config = dict(
    norm='layernorm',
    init_std_qkv=0.0544,
    schedule='wsd',
    final_lr_fraction=0.0,
)
Each number is 128 + 32 x the weight over its row's rms, rounded and kept within 0 to 255. Layers, rows and columns count from 0. Numbers have three digits each. The size before them is the row's rms in percent of the matrix's.

# layer 6 attention query, 64x64, rms 0.169, rows 0-63, columns 0-63
082:136156109129149084088129110050194079143134150174130087101202127135117087146103091135088158153065136159149158179167146164146102147106151100098143146137091083116095145154148141168077153156114111
061:084128207091126126166099109110116188093131120136121170148153101096146091141114078037148087159130138127159172111204122125155105107171120142152147135145117200127118137116150138084136140106104066
064:121099081125163148086166205092180109085173129134081119156134112117139119114235112117156089109133145096188132116111155139117127089107171122150125137109165180122129151136088072141097092121098095
078:141127121113084143125121166184150121076139144113088148135154080134074145128147128083140112197113149174174093160118142132112116140176081129111166141161073206129141145170125043062138122121134119
083:112128151168128116097100116103172150131118142096113178121135146120090147103089110077192092152101172111112156090153122165117108159152089172127100057139172145123135096223048142155155139148115103
080:119132169152081144135102142103129173095118112105083147170081149178113152064171117153102152173077167136105131179139173153073143097125097179133158139139134130089098111112053085144089170153091131
091:141093210068124081142101115088094149093142107155170107143107130147143164158116130155087162124149107118102125142158156125120127112147142115121153179104099072144070087038173172147121166093141176
060:126115129193105126131099150133139129111111178110136122083151162140086113105081161130170079142145128213146079113106109103115174074177101101083156156126155145062098122117140142136169112198183145
087:069113096112107147146173097129128148123139110115089144135071117132126183119161143121146165173089106098137112171127137101124104087086128144113206173117116202105210154138110115087095178109184131
071:106058123120145123111093071170132156116144110153131115178123146127192095166118162166137147110187158186103091162141134075100114086121165104107111095049114163098087122092172176136130139111157107
072:089116142136101127139132140098128183151148184158119171199116138110108165117110183149179139122113114085119134135049100089106143167216108056171144123105119131162140108086125094114108169145094141
087:140116188162146134077179113143121108169131079195105131187127149119173072153153127142109140139139153122091134149120079138184076166087123169141096135159082090091061107122110149078142163145116107
095:103157130083162154145149143196140121135130075160060119115151120089128135136090111094151089132175101125158177105108140073184124121154088103156111146093083205089155142172162152158116079100158108
087:119178111163079140143133165052100145132108143100136123100152128136103132088213135201081156115149066086083162111173163130113098126151130138143142149131142104133151108054117126137116159120158197
074:112125104170119125076148165108118135117137096128156127160136141104080174145169071156122081155057167181217153153131135153108137140130117107184113087175127118088084145160120122070108089123173154
078:127121133120098062117123162157150118092127075136096094174130191093140161167071128126166066116074106169078089154159168138105102117119175136152153133124060109139176126154173134101154121119183142
062:173152088110141154166119155128066103144105089098100116145141150115125140162139138195054102110148138127136137191120118130128141093180167140100102127065141109181201116095159169080117064147129125
065:133143090150069076115130096106108126116123113184131138188188165098146118130139128206139129054133108128116097158148134128067081133169171116133096111136167073135116152052136155177122109102115142
069:154041125156127114090130174174173066081187095136095193155114121095143098151107157117142121137166124138179089137073126154149127123156150092138153131133092150159116118138138082074166097097114084
065:138146142188139089131155133121149122120125078132099167126185129104130127148127113091226070116175137142112113143106117160129099155148146097135043054112166125166105120180086144129146124091093079
076:183120136182159115151114135145078163151150080124117075186156158147158056116137131079117083084195144088104151158133173164153089123156153143172101079125103124149089139093145122168122100088135108
067:141161085097119152151103177088086096130124141067106080117166102174057118127164144122137095102144082119147150143165187172155157100116215105110154149111122139098183124090157112102154079130123121
099:093131103132098159173058113156133124153115144127127134085086083133104168109143143212101187160125138139133070129112168131098170100107107161120199175116086140123120119067133113081134121148106193
086:159151148052141126153196161145135107124113107148127093185094088122140125178066189149123154104128081156119107128128142100146137125062132146125107128134147139104089145072200085183092092153124096
086:150147126189134156125107181088133097154133115102108149055098143159078147068129131072093107141091136098175198118145115168116162169122062127138150141186128171098166127176103115109115119173131117
093:143081147139121023134140116139066145158193060103138119143137130138095156153132124081139076143212108093164110122156150130127118104158152100124097155128119155148115077117143126140173144065161132
087:123129059131138151110148105101140081141098119180215159118137129075169183109097102153137135083117108085088112101086103140126171182128140066160079143133184098134137129141108180143109114105178123
077:156146118132131107206113139160079120094122180105131124068129158097159110164042140158126066068155083109181136093086074143161117115109116127120157139138098158154177131145118118146148101179124158
083:062156144100133186145127146189075105091114113109137121184107116107080142167090128095131120125143136120114099100117147088154127190167138200138122093087097125139155147078120185082169082172127155
076:169115191124116128116124071149164164109154135120188200143120092129147115115170112050141044101122060093128123082102109151117122145173114162121134142194103122146098151090104135154128105140153145
085:158097117082119141176111173112099138138150113130187134138100129113180102091135155125149113155162143102137120144164129152156117153165129115167146208024055087176124135082141090119156122126078123
080:133117125088181102144111119061139094141093127162158035119093123140143128119122098157114119163139174126129105129122122096063115169154134099139110185161102211107128149111191073138156132127162178
053:144118157113144172062180086123156085147132123162088165120093102160139123147193058121148095143173086134111122118063115122161095111149167148139103128126048138114103088151123158167071159120156107
059:164095185147112126090157067139133166101113134142099164189119124101155134133181115109186099173181076147131109115092145104057126123126145185153107081127104105108131097117148177110154126049149113
072:149137166128173168148134099103130127061105142172148120144117129102086144121145099073158085229155187150143113140100086144147170128098158098151185086101088124158106063163091130131100130137120125
072:204098195130097097192149034149135141125131163108179127131120082098110141144104120145129092148149144110086130112133141175126117160177157172146147130135090115123121080087157125079082119187103130
076:165154152199118140105096095111207111142095096177098129101118096089131098075104122086140094165071160186112117113122142176136147124088149144155142103167156128082121133196115102185136087142120126
072:118149173114138085165097160156114174127137102089116062165117168145112122169083168092132115093180083165076103132189141069122076089183171143088122087119114112124164123120173163128152118131153132
104:078164104146162130113125155057117137157126084159112077171106173130166104115068121148117202054139116153091147133129168126134073149127170140151117122124204085161120166079118124162143121116122105
082:052153116135134153156141101110169041112112145100151171110155107094140167172133133159130222106078134126130162134156180139110131141059074092086113177116121145101080146154128137118117144120129134
138:124153182150147159125158126070150134110099128140093126098053139103128159167087186048103128174049083097182095134121126139173112156144135110118146073141119172125115155166141142157106095142125103
136:114108122097133195147121130113152088129083086135142143181129129170169095172134148169136174116069104110120087144099156119132146111076116093080177204142130130200149067074148130129117102136112164
155:142118113131106118106154152114112056082137159145152162178122124092108137142187141093142140104187087123150187206145123108096076114127062093154083184136176130134092106108161115153140146072119141
151:100100156164083104090112150132203166173073144132082139131151146101088088148104123102111153125149111131148140146098098089157137166079077114128125138114117112204197116137125139101084188189103114
147:088119143101090053128161172075085137105132113140130116044127213128143125131145152097181161175191174119129133130167111139109132116087112143097100127125126101150135165104117129130112047157160135
154:100106118162139116171136145071116101120126140166101111155145146131143177130153137108139115112150095156089131080102197155161145159086192072174121091131092081109132055205158137118073127126105161
150:109150165187115110199109149097083175131149135146162091157102205095112125116126118132081119188096086116149135154143093113138091109092115105160143112106116125154152107075138132110188142061192097
147:155138099104115195149149132127137134141115084070134062076137106069174113038162167115171126149119067173103176123117108138130140128094131144184142125085104150152152165135160128146072155145133139
063:133091106066089128074135140215207123149093134147172178123159160122127111130130129119127169142141165186083148064118086128140099117119079151121149156115167137127118102107091149134176111072140162
067:093155094149147167086135136093135121164145075139101074159105097174130113106137115108161207109143146187103164162084138098138124090075151084163104134095161131095117136145205152100190109114146102
067:119121096190111146149125152064119111157126075133101138117144150102145098128096130148124150174168189152135132120087101181141120125030131076053145135117169164077106128186127119134119108132184123
080:054140092119136158124117141126124138206130087121139107137187126123126113103095093205094188081077155125106131163130159176144093067096122107160151127146193085127104127139107086117138148175123151
090:103153066183183146152114138087100169170101100134166062104126128128153069096099140149142190076149128187136151137116146107146138087161103137161120065094178078125122133102130112132143114173111088
098:112162079121063218110129141154142072134109163099165154091141136132078157138127126186130144152079114141153124131105103171146185118075114103087175151151150131064093145160098145086111123160151105
104:144090131114133066100125137160115150070186114138110110168146120122158129158160108149155141117223144157069170122101138089088124062124178155135115143089137080157098140066100154159139159082118140
104:143166154153141160089137111162150118153099115120125135116103129154117107120132137077093120160065175131190119123103090164179140136078056121135100059175150157121131153210123088088120097158116073
088:119125103144127166087080198085057119119133098184113124189087113172150095095134131153120136128139135157101102156104150150102141102121096139147183185177178143145148072098068116153098145109087146
126:152178148088107117090173115121179118093121167118126115143109130132093155152149130128120162139096100156149169169103119114135105187090193125121098072074158065162051179078150150115167145132102098
155:176168137104192157104108176122126121069098141121134151150134126146118149149086081116150112135106176208095186144160143125130107162047091153157130120150090148105176120124069107075105095105126107
145:163081114111123186130149085126135127109116175190113105101113114135084093144142153123104157075187085104138085113151089148064188106110108168151130074174126120129166181180118145119159119074154143
150:171112183095173086118068152155127142166078122110134152102173119141109170121062128133150131072136088115177161132157091191103190154126145105179104116133106108159136100092086150153102122075121098
152:115139172141133110113067140143127066133155149148145100109153147164159099046143173126173115148093172067130191085117088093138172093087096153107166101123151139115132110127183181096147138142080130
155:160095146076104123167127121144152130135138088153093154132123130104067081139127142084124132188103135181103186066079139097136160203113117110105163123186157079098144128124149112140205139104146093
156:074165106110144129168140107201102133184166142138080169109138109147111159085142160131126166098148080136127090187144091128078108119123168135099184114063157086096150150175116085119102121079159115
# layer 6 attention key, 64x64, rms 0.195, rows 0-63, columns 0-63
084:108164117177120112131160190172086094097125095164116121156098185136109134102168139146181138070101109136106099113129034085126133153197169126142102105164150139091130126142090091103122139167146177
084:142141170094187144083150126110146123145162145151115156109128105178133167160117145111144118194120152143099105092096129148022123106096097112117104130095155169215061146191125109124122112112121116
081:083131156096169074151151164080139149160124127190145124153148109137145129161162129130154102178112136146056185128147138079085082140104059089135149089100137151091096143124165163108188116106149082
075:111155132106155082119141163137156132152139097096121109145122085131180120154046105160124123115076099134094184130172141101091100138066119126149140142112226085111126198166155151142124167096100100
101:126153104126041147172093142145096097094110175113154102100079134156130170096182129165104116081126090146109144163152123101176150179137134106068130077128125135071177111106208152146140136119117127
096:137142156113137181123155119126193174112098054123139146169129173078167158102032100125131087163116149134118132118165115074114124122129066131126126127117184133107096093172133132165108097136184090
092:150155201088091160138128151093091133106117087122150127094088121076192129166097169122122148116096182091102128087121135158121154206098156129099089171115072156154134143131168148113082142136081166
100:074154122103180155082163110107173115099091121122132160133118115099104107137186096153174102199063182089167146111141073104135142144092132163080096131109109164135103138158146140080102161151183146
103:135145169140148175146147092133166111132121107140107164122074108111138110145080133060152180143085181138164163209113119138059109165073100127138127155146112178107138144149128097074099123172077098
139:156084131130088035157111144152081132108105087071156144153162143103087151120109141157118081129197110154165174132143135165125103115186147089168091108180147093130109088111143131172153127073130147
092:114169110107084097116118103097093113132156139103149166181130182129074161079126089090182116088228161121132125118132101126123132126183128077181106168115126144106114077133184152137176117111132104
080:146158141113149082152135099123146113091117146183144167075139061116094154108154146153205085108154095106130130127114087137174155118126124103124160148171178121134125075081039198138115140125136161
095:122152126132132153164179102139094151132095156120096105115144072182095081111120161164148177132053189108131099136070106106145100101078111166129083144111168192144140188100178118105140140109094125
096:128100143142053152124151137164104100147114094179168112169142111123123142095050121112177074118121123115116110116204122100039148108187170114142157144142189110107102149153118108115162123168148116
077:164149197130157099152120126115138132092142103122129089139143181095066107101162120176056180094098121175096101097102142063167124137094169155099171084091121152090143152182134108151131150149153139
073:155138157101163155187165182092112096130127132081106098154143104060157163140149127133101096198099122153119093167151134121144135147115154110107089100115118144168207102093110142103104114146119029
078:098127084111151080162136151133172086149136119207121086104104122141169101129221134109202066126144124132095144102151083154123097145113118087151142121182130140095171070103095151104101146144142117
072:150114141095130133134132055113114123138134108153122083162149108150124126098071133133170101122126119156123162104115102115197114121098110161105155189179206112112156100064129129040157200140121152
074:116108159117172097115128100118163187151088124112136126034165058130108184124143139165113084143145146117130120083103139139133103105111118195162164144076141119176106134051131122155165118152115182
104:102164119121068098128091135146061108108113164116105132128102138156122129118207161179101108070171117082116173158159108146166121143164126118080112129136117080107187133067150136151176125132092194
092:138129172163088101146108130151071126106085144099095131113136101139130105103151162153047151139203159148147147159165108179085075101131164115131138106096092163114131123103176128113186093095106202
089:122104129071096119155122090095079195090092113110136145172122161072094119108082139156101144070152122132184075140086093171169156128128196124174149120113118106154142096097137136154172135112122188
101:132132196045132134140140077177163166113153118131134149076095103097130137145101160041156107111076119128106136128112144156172112160108111158138179121114088176126150117208105161113089164125125132
104:120119126122141174069092064100113174086134161122139142105095113162088151093073199106152161108115205145114104125088126155124191132085155123136151120090095161108170145124122183160140090102166138
099:097100070163114103157119104211070106148146105127140151147102169182114105128166140159122161118122080098162119148101162176140134089113150090142114107169096092131140089111165142121198135043121144
096:163108102064152084128183106146106171087141144118162101183151163135206107148067071212164165128111116114108085104114125115121098147149117119148107085135124079136186118143151125134126117085149143
089:158155104118128173151097156111187173113116088119154091115111178122096098110140088084189161102125038120077100139126115118181112132115180131139152173099110140144171118171203147082120129111138129
086:118122174096143093115103121146083130201151144164138124081160037095139132193160126097131109124146130143148081117180139160165093121077161108118095167077095189119114174111143139107175145108131113
071:120162201155092126148172076143079108153145136093169163095162143161095162106111104157088164142126131095123118104138195111132122174106100078146090116155143151079104040165112111141166147130132083
093:188152121119111183113144163122116095075115163086131104125139137204174120138128120134062125121096115109112148210094086126126090169132106151087181141139093087097198130138173128132131106156078120
092:134123161114141138143219135114147158101096114109138120088151131114180153183108176118141178088146102130122114129086140065125098178125188100198113154118119073097156061087159140128126081119109114
069:102148132160080133111117118108151164153151097133111146105141112063170076118122128105114146111150101152121161088170156142127120105155165177098090185133150174082122076173059107167115119142129228
063:080134116109177215120089106142096113129092129111098118106126077121141150134091114066146130111165156148103110070097069151106168085187142111133125177124168146121151152114126165103140133167136214
053:113166150119110191174134131178158112120102109168116130181161080069070170138126096145144142114089086131179092148116167088131127134143095134191096137060082059096126135149148129151136096158113122
062:101137073177099139177130149151081135089124146116129187162141096153173106157146150107158084139187125149117144145158099126090068181203113082095109110150105129151126123065115128177121096085090120
063:101121147124140130142108107088134176128106119117125126181120145102161150112153077111089103129194143109088183067159147133131087220206109121119090099122076141139105130080143163175096139102096163
070:148116192095130136109113125145164125118168114102162130085084177177133083084141118095144106164135131134135067146117116053130191153107125099106154117114134213144120075207082135123159152128142119
087:115142098144117095125139175068154117161161075176094114159122165133127115104113111146116160086196093074086176130135134111141071144168162137131093159157153120153200148069148092173100090110099111
073:157073223144100108193166152103124103114162128155140145118115075123058119116099125099122119151079103121163042127149156145155140111166154178125165122137127150098137138121135077091132141072109157
099:099107104161092104096112155117157137154076155151147155160108153128151153125137157205175208082107119119107099110131087137116152110072110118096118136127200070086062134137100146179149124176138132
115:194148143204122125095155178109180103156149126096047164141073150143056090081133119096151115141087164153135134117130118150117134124117091114110148100127176126094106118179139114150115075186116117
128:097174136128159139135094128080206089126154043149149125122170104167150095163144216094070150141151133106110139168105115126157109090142130130102162153142099082126129150082108098108102146073135156
138:141127175052198181064102120119101114125147140119127119117129142139111103112119106143176113149157101091120120185127162099170089133112159036132118094113158121101182188102160148105108173143137164
131:111145138116114117118105116115165104149066095121077151122131178177142170114138077118140176138141143112118128134119108112144116147169061099171154113094178225138152122124056101101147206111094136
144:161103108127097124165133072066122115113174088169082131119133116146160155137116143188144135134105115141116194126217079085190147117120140067161096120129084146147082146128135092127151075160117149
142:180147113132125134116097125128145083115150162127097102092156176105125184120097145130125109099084096145162087163129106112132161140112142226175133085116127106150073060062184110126119178134168152
140:154112154171136089174114054122131067083080143166115098109093153127145158092149115164105148122096116181121104140110148172118065115165114107132092178115133070145178166101163173098140120148186136
128:125116103098170111096193104170061134156089102146116170141166197091126121068139143081092144150080096146102129158161124146129197080091113142129100126176104120107136138108143096155158169183113109
055:150126132101108208128070139133152128057124171166128084147146082156105166121103133125135110156088136121178115173131162141080173091068145147185129109095164089133177168132109107131120066153141095
068:110094135069097138158102116200109158163114149083127188140133170140119151125209074149118124163109120103113103102111054119110132127191130160106150162135092140147074078151131157142162183112126155
052:090142142119149113136151170094143100126139103150093162133104184058151129059174166084179110143157122152088106086133125110154124171121158144089131108154175146138135107138098204106145123050183133
068:204130139171144089107130156098174129150169087142142126072078131141159091104057134141048139118127093094135126118104200130157170132090159142048125099127148134128158131164140089122129109150118156
069:102133153109089103149169186065155166140141150146180153134186071093062123117150146123091157164076115122114136095102136157161141078120178116086163186111131114128087124133131055120109125127153168
089:183157141173144119103129163134193059135141117162055112134126109077131104099121170104163137112057168174181106145086132121126166107079077125135130112152155141160169143140113083089148096144152100
081:123099074130135154176104125154066125106091132160152138184147140099144149134133067192120157108205104125096146079129107127101081163152129157143084133141110134208090139047147155136151126109123120
084:111099172119074118138151119143082156122122160116130144020123074127155182136173134126113119107042117150158093124176129114178181153105117138151106100121106169106147130127095203130132147124154101
107:138070247102098141149145150091149106130172153114115161171072107117095128090131118112148124110077141157130112096176125156165185117126055169161129115150142131098116142112157079160109107095143127
125:160029151148120099125162159102144111180105140123195167163097129138151155123128165177148143096140097123115110091144096144156098128126141152131123136054164097104065132083141114179117160128055118
146:104147148131123135087101130139149146145052143195139128112094141135139140085127150161123086164125104125155189150064146125149175118118137166131098143186150178108103122187089062056099102150113089
133:213176147147130143088092111084148123233119148152112152140092142062132164114171149166158104129132134136151113095125125087087106080101106156131133121183083110132127142127096144122143125078067150
152:198107142119118139074160124124081133088118131110131053131170138102147183196105153127145162090086104139168145088151159145163148080176139107065180161124083128125149123100142123141169092109095105
145:120075158134156187130128153157187179063173133153073095138153122130102149027121133116091150144138124119168150120146072157107075144113126136111141161138153109088130109134106129077144171161073125
138:186136131124128108141074130157123122073069089089121140187128087190163155130124142060110133157103109128198112079118135096140080128062176120163151095148137133124129187169128119140114148166151099
142:129136144123177136075114102145092170105114092159100147078109128102112096088177129156154156068122146100127177144120202120132090155160104120125203122167169136185059117124145122082100145132151079
# layer 6 attention value, 64x64, rms 0.274, rows 0-42, columns 0-63
110:117138100131115174172146198051146089146067157124103101150195151126122111100114140181132133069121185114081084092147172125107136164084131132153111118148100103110127183115137107088138155170143089
118:103159085118086118202117086153138134119152106116122119162122150118078075148140120164223116085092074116145136139101135154121180132085196142146089193126190141101152145112127119108115134109091153
131:097133134137147097168061152133134148106167100146129057163090219115077152129186120107152138106118134127113123150100069121187176142098119115096142079148130140135105215163101137119103129099136118
133:105199174123095165107102073139107171096153155099167082126102195142155117168143140096113129135142098055083114078189099146069128159132127128135121171091145159141139160127181105160096114123126100
115:080111109128143157134076150135192080136131156109114137136149148109117139155164120135141113099059114104123168143162185141138089098088191072118088190132154168142144125095103142172041110161111105
123:176181119135194160174125174120132101025095134105095161137102132167107128122136093131089113111129137127103097174138128071139183106151153089147101161131124142156111101131154197123129098072078123
115:108134088127227187154135174113141156132097135111169095100068116149131130160098123121181118189137097162146119116085070102151188113154062105114117098128127084177085126118131168115144119133124128
106:149135112195055240124131124150061165107137092101115119108111122129126133091099130159112111178093157153102111064080128153150126118166127138119095108155156168119166128145130088142079127135153175
097:142103099121134145128147097075170139106130117117176102105142132072220129121165132204069125107115081106137112164148169112076114161114083147147127118054140168124171139163161127163106132084095118
097:115088112087147089133139132087113130135167174197116189161119133105175120133111124104072087145088166140160199094103133136153115180106114106149144107098115077159131172097200077162136112101092128
112:143152146150094100127104132152133138140133144125098121195107161108128060083152098133128174133132113175161122100130137131126197135114150108044109084121059197106125115155120107085132208114173101
096:106115127145153070100157116137132123107152131112135122147140130079158087095098174175145142116072191150069118102101062141140113107146121145185117104136148199072147187114143197089144147087103111
110:131124158079125204203095087171150112147111154103114116170135159089141159130071111127092097097169160119149113150127133120154154124158062130095083131142118117076087166142132090194129119120181083
101:200151118111120178099127129146132166115124157139070136114115149147191041127190100140105110174121128129113109140136082126176122181105134137090085139129087119139175106138100158065081156140159077
091:117162138141105108158145150089125130117115164051110129127141145087191108112157099146202157139160174086159106158137122111105101133113136142065150164110072099105122118160195050148107177155106154
094:142109042136098104120186122095093114130154193109105100154119133107158137126127166118105141127156136136121144111093176131184139139074157111162164201168167128074111166071096111147073097115128171
132:176088130122118135181088119129114141098123121187189152132127111129096104143113115103177127157128079119134159092159144072150121109216108163148141052162111106067172098073162147128154134143099100
126:076154125089134179111156083120162160156159151144185139135116167181148094091164115100161173163120144140169109116104151082141138089106103136136100094051073104176100116160097167148117111068148101
111:116117137155207117172115113138134108103179104145203084107088150119123126138103093127157163164113105135142136142053115073131103147091086131143118161161099136124128118179197081181092127071099141
105:094157148163092152124123103075103091106112155110081138101153137098144088213071170115134165180137157098157128119155205145104159121092085103149071141112152092111094124144138171165157170118106111
109:083173116139212108168143124077148141188138113109117148140098160125087183139138100126173085108126162136171165073154105121103094125132201106162096139148097134094145116088142090129095114145130055
127:125161105123108094126035117131121173129215146103135161095110141140120090129129153136112132103145048161121135083155139190190066124175084168120124126128117118121137121156098113139161169151076112
114:126100171152132123147089173184104150168129120083094108142108125127148213151102151066136125126117081170067150095148160157060091106177161102147103107155134081139098144165134124107117133077114177
112:106123132153113125134102178102160140122111078122097130099141140113126178119154148106145124166160099186137108077140213103151179116065091106062126175102171129097061118104180152105126106137093170
108:145131124198161123130163103136118128122132098159137197163112117140141167127086123054070059107120134182152142191124113133142100135143116065107131113169156172103127108122161142077155105054131102
106:161138063097140106110121171084110170153126095212065113163104126227134119092098157151205146120152105113135117114109139164086160123115154119143134137080151130131165106122129135093129150072123103
106:097093102134094176078099114105122134137113098057118084140127135133118111096112118169081062135121185200176172099130159114103153177124112165146132120164122142147201179087112124159137135146179123
139:178164118146102173102114142166128138064086117136175152148140165121123058115069124168112148130077157171121125168207163155123120128106109114156125087125093137090092108162110105112123140053157175
099:125068184173100132137132124100187185141077138127094092141160120094140084087115118067123180128162142144174099106148179045122124133146156131142147173129088111081124174124138117108090131130108178
113:147075116122200117122072151119147172174133105124148070144095079083132100145170103129136105055099099140081124146138105168104139160138135145169143075141108174113188156123153096087114117139193149
119:105176127135142151140091121109122136128151139149146102067139176140126130125153119160073128105094144154110086124062148138111085144131140124165150074114111126091163153144155033181175142198050137
107:123095108163147151148090078067069194123158151081143146151135131143122145185083111118143149093105127163096118117130134099131149034137126176144075144153144122145184145133205117117112142135081103
078:138088199100189090126113154088135127107141159122109145136156146057162128109070104137106130147121115103088083151133084132111219094169137108186114114168117133137119176116127071132146137175154082
067:109087148133131143146095082120155143101191203083089155118142099121083140091111123144147110115137134138174092155142095152136142136125087241145133108149130140119077057098130131166171078146146129
106:102101112097140078099110128138151113127128121136178170115124045056203121176136166115164092103127114166098137152155110083113143087174159163158112109100174106125111060141162115110145175149158148
088:136195138102105162140117157073100167107149140048111089154127088156154110177127097131171199086141184140113128076135134104123105172148131116136183065106135137110141109085122170170096156114145107
087:112119101152104077118123123128131124123094131162202106155189075120141138131182192164092133051100122133139101115200135122114141124061191163126131122129099129102089093132083168155118131169158108
090:115139106157140148171151154105126148124138127121163140173141094104167066163089037107141198134093089166125127126135149138143144161048100102122099127150097161140077165116103164165109078083170124
081:170159134142104140170112216158075113096148088128137127112088129163072114112095121107117081191094120099131108130165044169156114077145145138118161107151148153108151060164128160131154127162103106
076:154156138110155170143084107145117147152172179127160137114122135090141088170105179082143114144124147108143101136212140112137055090119146116091099139067156130075121104136090134201120081181092115
100:084122125177184086108151105146068131095139111132097159146144151076117142112176125199148127151148169111125130086146062153094066101121101122129146137130114088136156153138203104197115173124088140
076:113052124120102057156105147147190125156184141113131169153097156130083120104110150129143131126095129094135080116141094157080119185112205080098162133077120154168118139136144102188093103146132159
092:168086111087120175129156134148092122138155149072120090171112159113194154177149127122137131082096162076111138120164127131080128110068148148121111116117111098136158176107113222181108141105084088
# layer 6 attention output (transposed), 64x64, rms 0.823, rows 0-42, columns 0-63
108:112085142146122176135096130088071089119118111102161136064074152124162088099165152166078171154114090143128109182127130136147131149118112095135189167081172065151129157133153084190126108153158145
122:123158019159122134094141134110109185175079162143180121096152101136154155164142139181118157078167178128079139154146109118123126123089160116066124112116111083146102096076107170164131125140112138
093:100099142095108185082144178146129139153156107150137195115173123120185126098074188099134102125151123087167134150147157116082071156167056096131180164142104109067098123125128127152104100096134132
106:104077118142158160108155130141158126105168095119097150139145099054194115110118147108137120126134161186130159129160106122161111094079127177114118111183071151104084193119071085172153171141101088
134:125126076145163136123128090137133114178084102106224096132172098153153131163148122139114197110124168089123117068125089138157170159085114147111124160112161061120055114119101117158146141110117176
121:143069130194065076167094092122108120148180197137162108123147125078165147135147092185107116110182119099124125138131131137131108160192131116140098149109072104142143119048131159097135132097159137
118:161168114124092081093117127163142122077120039138104111115160155162132139125134129035080127132120132129152133120117144144123098113116114060168140164161110158088204171126142131200135121118181132
088:098173138214118115111093116094166158131135135093088172079051104134126130102146120145096153114116145110165135143091142158097162157101068145141193145162121192091126126183118130093112155108140074
102:137085108185158155172089142187071126137139155085122161096078049154089135144174180110129124123099155109183072077118099140134148153135144164142181118170114093138125135101138107151129106121132068
100:152140074159127170132120111115135081140092052109151059102190156152140181164121159102156123167115103115120110123119119107107198103092148156108048159139108125147139124153053134158175129155145121
121:068100212106093138110131135110120118102129143141152160161129109146163125142095123123155141134147145118073076241114137117147087179173133072150107152092185134132094126081113125102105165089133136
117:141139162121142162111098070177147153148118126064162130108106048151105131093139127023112148150103165107145149150101124155153157132160094112136148109159121127137167063186095150136154112148148070
100:108139083125167123086188203123099144157169081150126172085104131110095109129177119100206081119137088117154122120128133091130120131110133085139146107169112136154093142195097077085106180144163146
115:101029172186111121131082087064107107066115119105181148159173131162137142140086157092116119133148132157127116177165131140159153166189118121160147131092144174122123134068123111117142117107116086
100:083084142135137159144160110122103130093126139169159159123105155124189123104155159171149140125149084154043099148178158083123118118083163167097126161095102103169132186044126139124125103089143081
108:093159071181164138178134136111131134139101086171144098077182156145153110076158123196091171138121135107095136133174104136109145096114094113121096152126117095142144095062094138177135190149067130
138:148155144122131114117124128131104128137120209089078089110126145113097151133100081108102041127167151148157140106106122122111094161159104142151098105141094227168185135189086094155158104112138162
108:144093202117133134090142109143114134135157056104132106176151101130126139133127198124143099072162111141157162163187155169113126129104134060108122154123173136100092153094167108146126103126083040
101:185167116125081107136126154107112112137095066111072167099188128097131154104105177053128123110080144112113122096177146162094145120164169152142205133172116154158152127139084111153151097105152084
099:072169121119155127089159159160182124169130078146119101125097133126126120105148160161151202063162108125061138126098095085163095118129108139115144171110202163110102113052117127108104152139162148
095:188170116159093133110113159141120124116148156150136108095117082137096111152090100113106081068109134107165168101113208159140140084075155193107095119156191107121097089171088108154162123147160162
115:102159120154119125153151099124160086139036196170107114155061088111113124098086110096109082167100148159142154150134148096108141153100106175144108088172146208135143163159138107119111092168141114
100:160147079076151102131214146140150103142157168163087104065133097093132153174103077135149132130097086075131122135134140085204114107102116124148111127094149168143139111166120139122167084097194148
110:115145123159111103103163120153157130179131074161080121106121160151187089158118174168109179076149153102115151097070107109130145075110086065156125157088136102127172148085089187184131134132123131
132:124127130126087112113116139163170118132139209159118149134106147123094185120165041143190057136111132130149135103111124137130161129150080123113079106087153139113107083186093155082105133139204150
088:109129098156095114085103145138164093094144177085158103162231126102125139185091130116086107078121114113148080113115160138120108126125179141101114131145150065101153087127178180185174136132144125
106:104106140184101198081100123115113142149138138093134166091088166141097076116153091106140126118173190110107126195123163115154130140079100156169105125148160155073115156181120063134137121166090086
117:095087153115093129124088089047204096167127150163158122161101175120127192161127121072159123138121153084114123150157111160176090131138093120157178160093137101143121108123097067165106166139124102
096:092095132110125127108103117173080144129159045098106172103134118089201110124155215098123176110129105083087089163136108113132158155150133161176152127117156180151117116123174170132088127125112081
104:152145156174072135157134125159101100116120194130121145061126107134077130125084131074117103206111174165166119102146122118140153150110110156080188114106135172123115110202110135122111094120057146
104:102122138175114229106086172065099089081131110084114136139127088161146108126092144119117172158101124126147156145127155144109160178120136203090175131133156131152164143122113083114078093118141073
096:114124078150111098152100127222113151136117171091095102079137077121153088153141101137103150112206163102142135164122191080085133162117157118092184117093123187129119163096097134142147142132088128
090:072163100102167104159157137154153142144187160146089132165151157103117091127081083216106113084153173123140097117159127146125083143128131129053125081145107192139125118092144103092150166134096092
083:158134121070123172119124116137147121173133075028160169130160138084100071155117122085134187148157125119086108178126089128122157152107097106145160122144179126126170144085088126153152189104108095
101:131163166160101114098148184141128123096152127131045117123173139100148092137131129147108138152153074163133077134139096034114122113133086145116145126162153137092183196053166139164143121088124125
098:182143087158153168130100157126072118116105116094194065098167153114145136073152096146133100149203123122148181086110115126139131109086108073156088103167151136124162115105122135154148078103192144
087:084140113210087089089146144167189099125116169132074169100110136098133118146204134081136137133138093090140108183141138080153130092149083071133116147139155175127112101126172113134088171109161124
093:121129118147163129100157145149159107146121149155137146159130153123125111176107089148179141120137069107124153092070076136144149113051136109112089110094137136150130062182077197085096161104165197
087:146114065156123090176115137162127132163111133151155109108128097128107129163172158181077174121150171128168106168138170142087140108028135118145100118084169091147122102073145109120072170128086152
079:106182148144058084123097197123112159120158152152076102107137184137113119156116065153089139141105171211119111167127134179100148121117130112187111103127145114097135061147135148131075145128094118
098:102154102097135117095123121119150112138095177170136139202105120132121146204107106112180102126129158107098155115178147112192112147149096164153058132160158147123171059102098108151089071124104081
088:121121113089163148153107122114134144097074178138129148096144190117093145100121111132124130124134106151071171200172107108108130075094117143169158175149068188132196160123091083108076141085140148
098:129101148155085038151099142118086153112150153107133170186165175140130174143127094094136055167144133120138149150138146143083135104173100050144131120152098141120148037130136106134109133126174122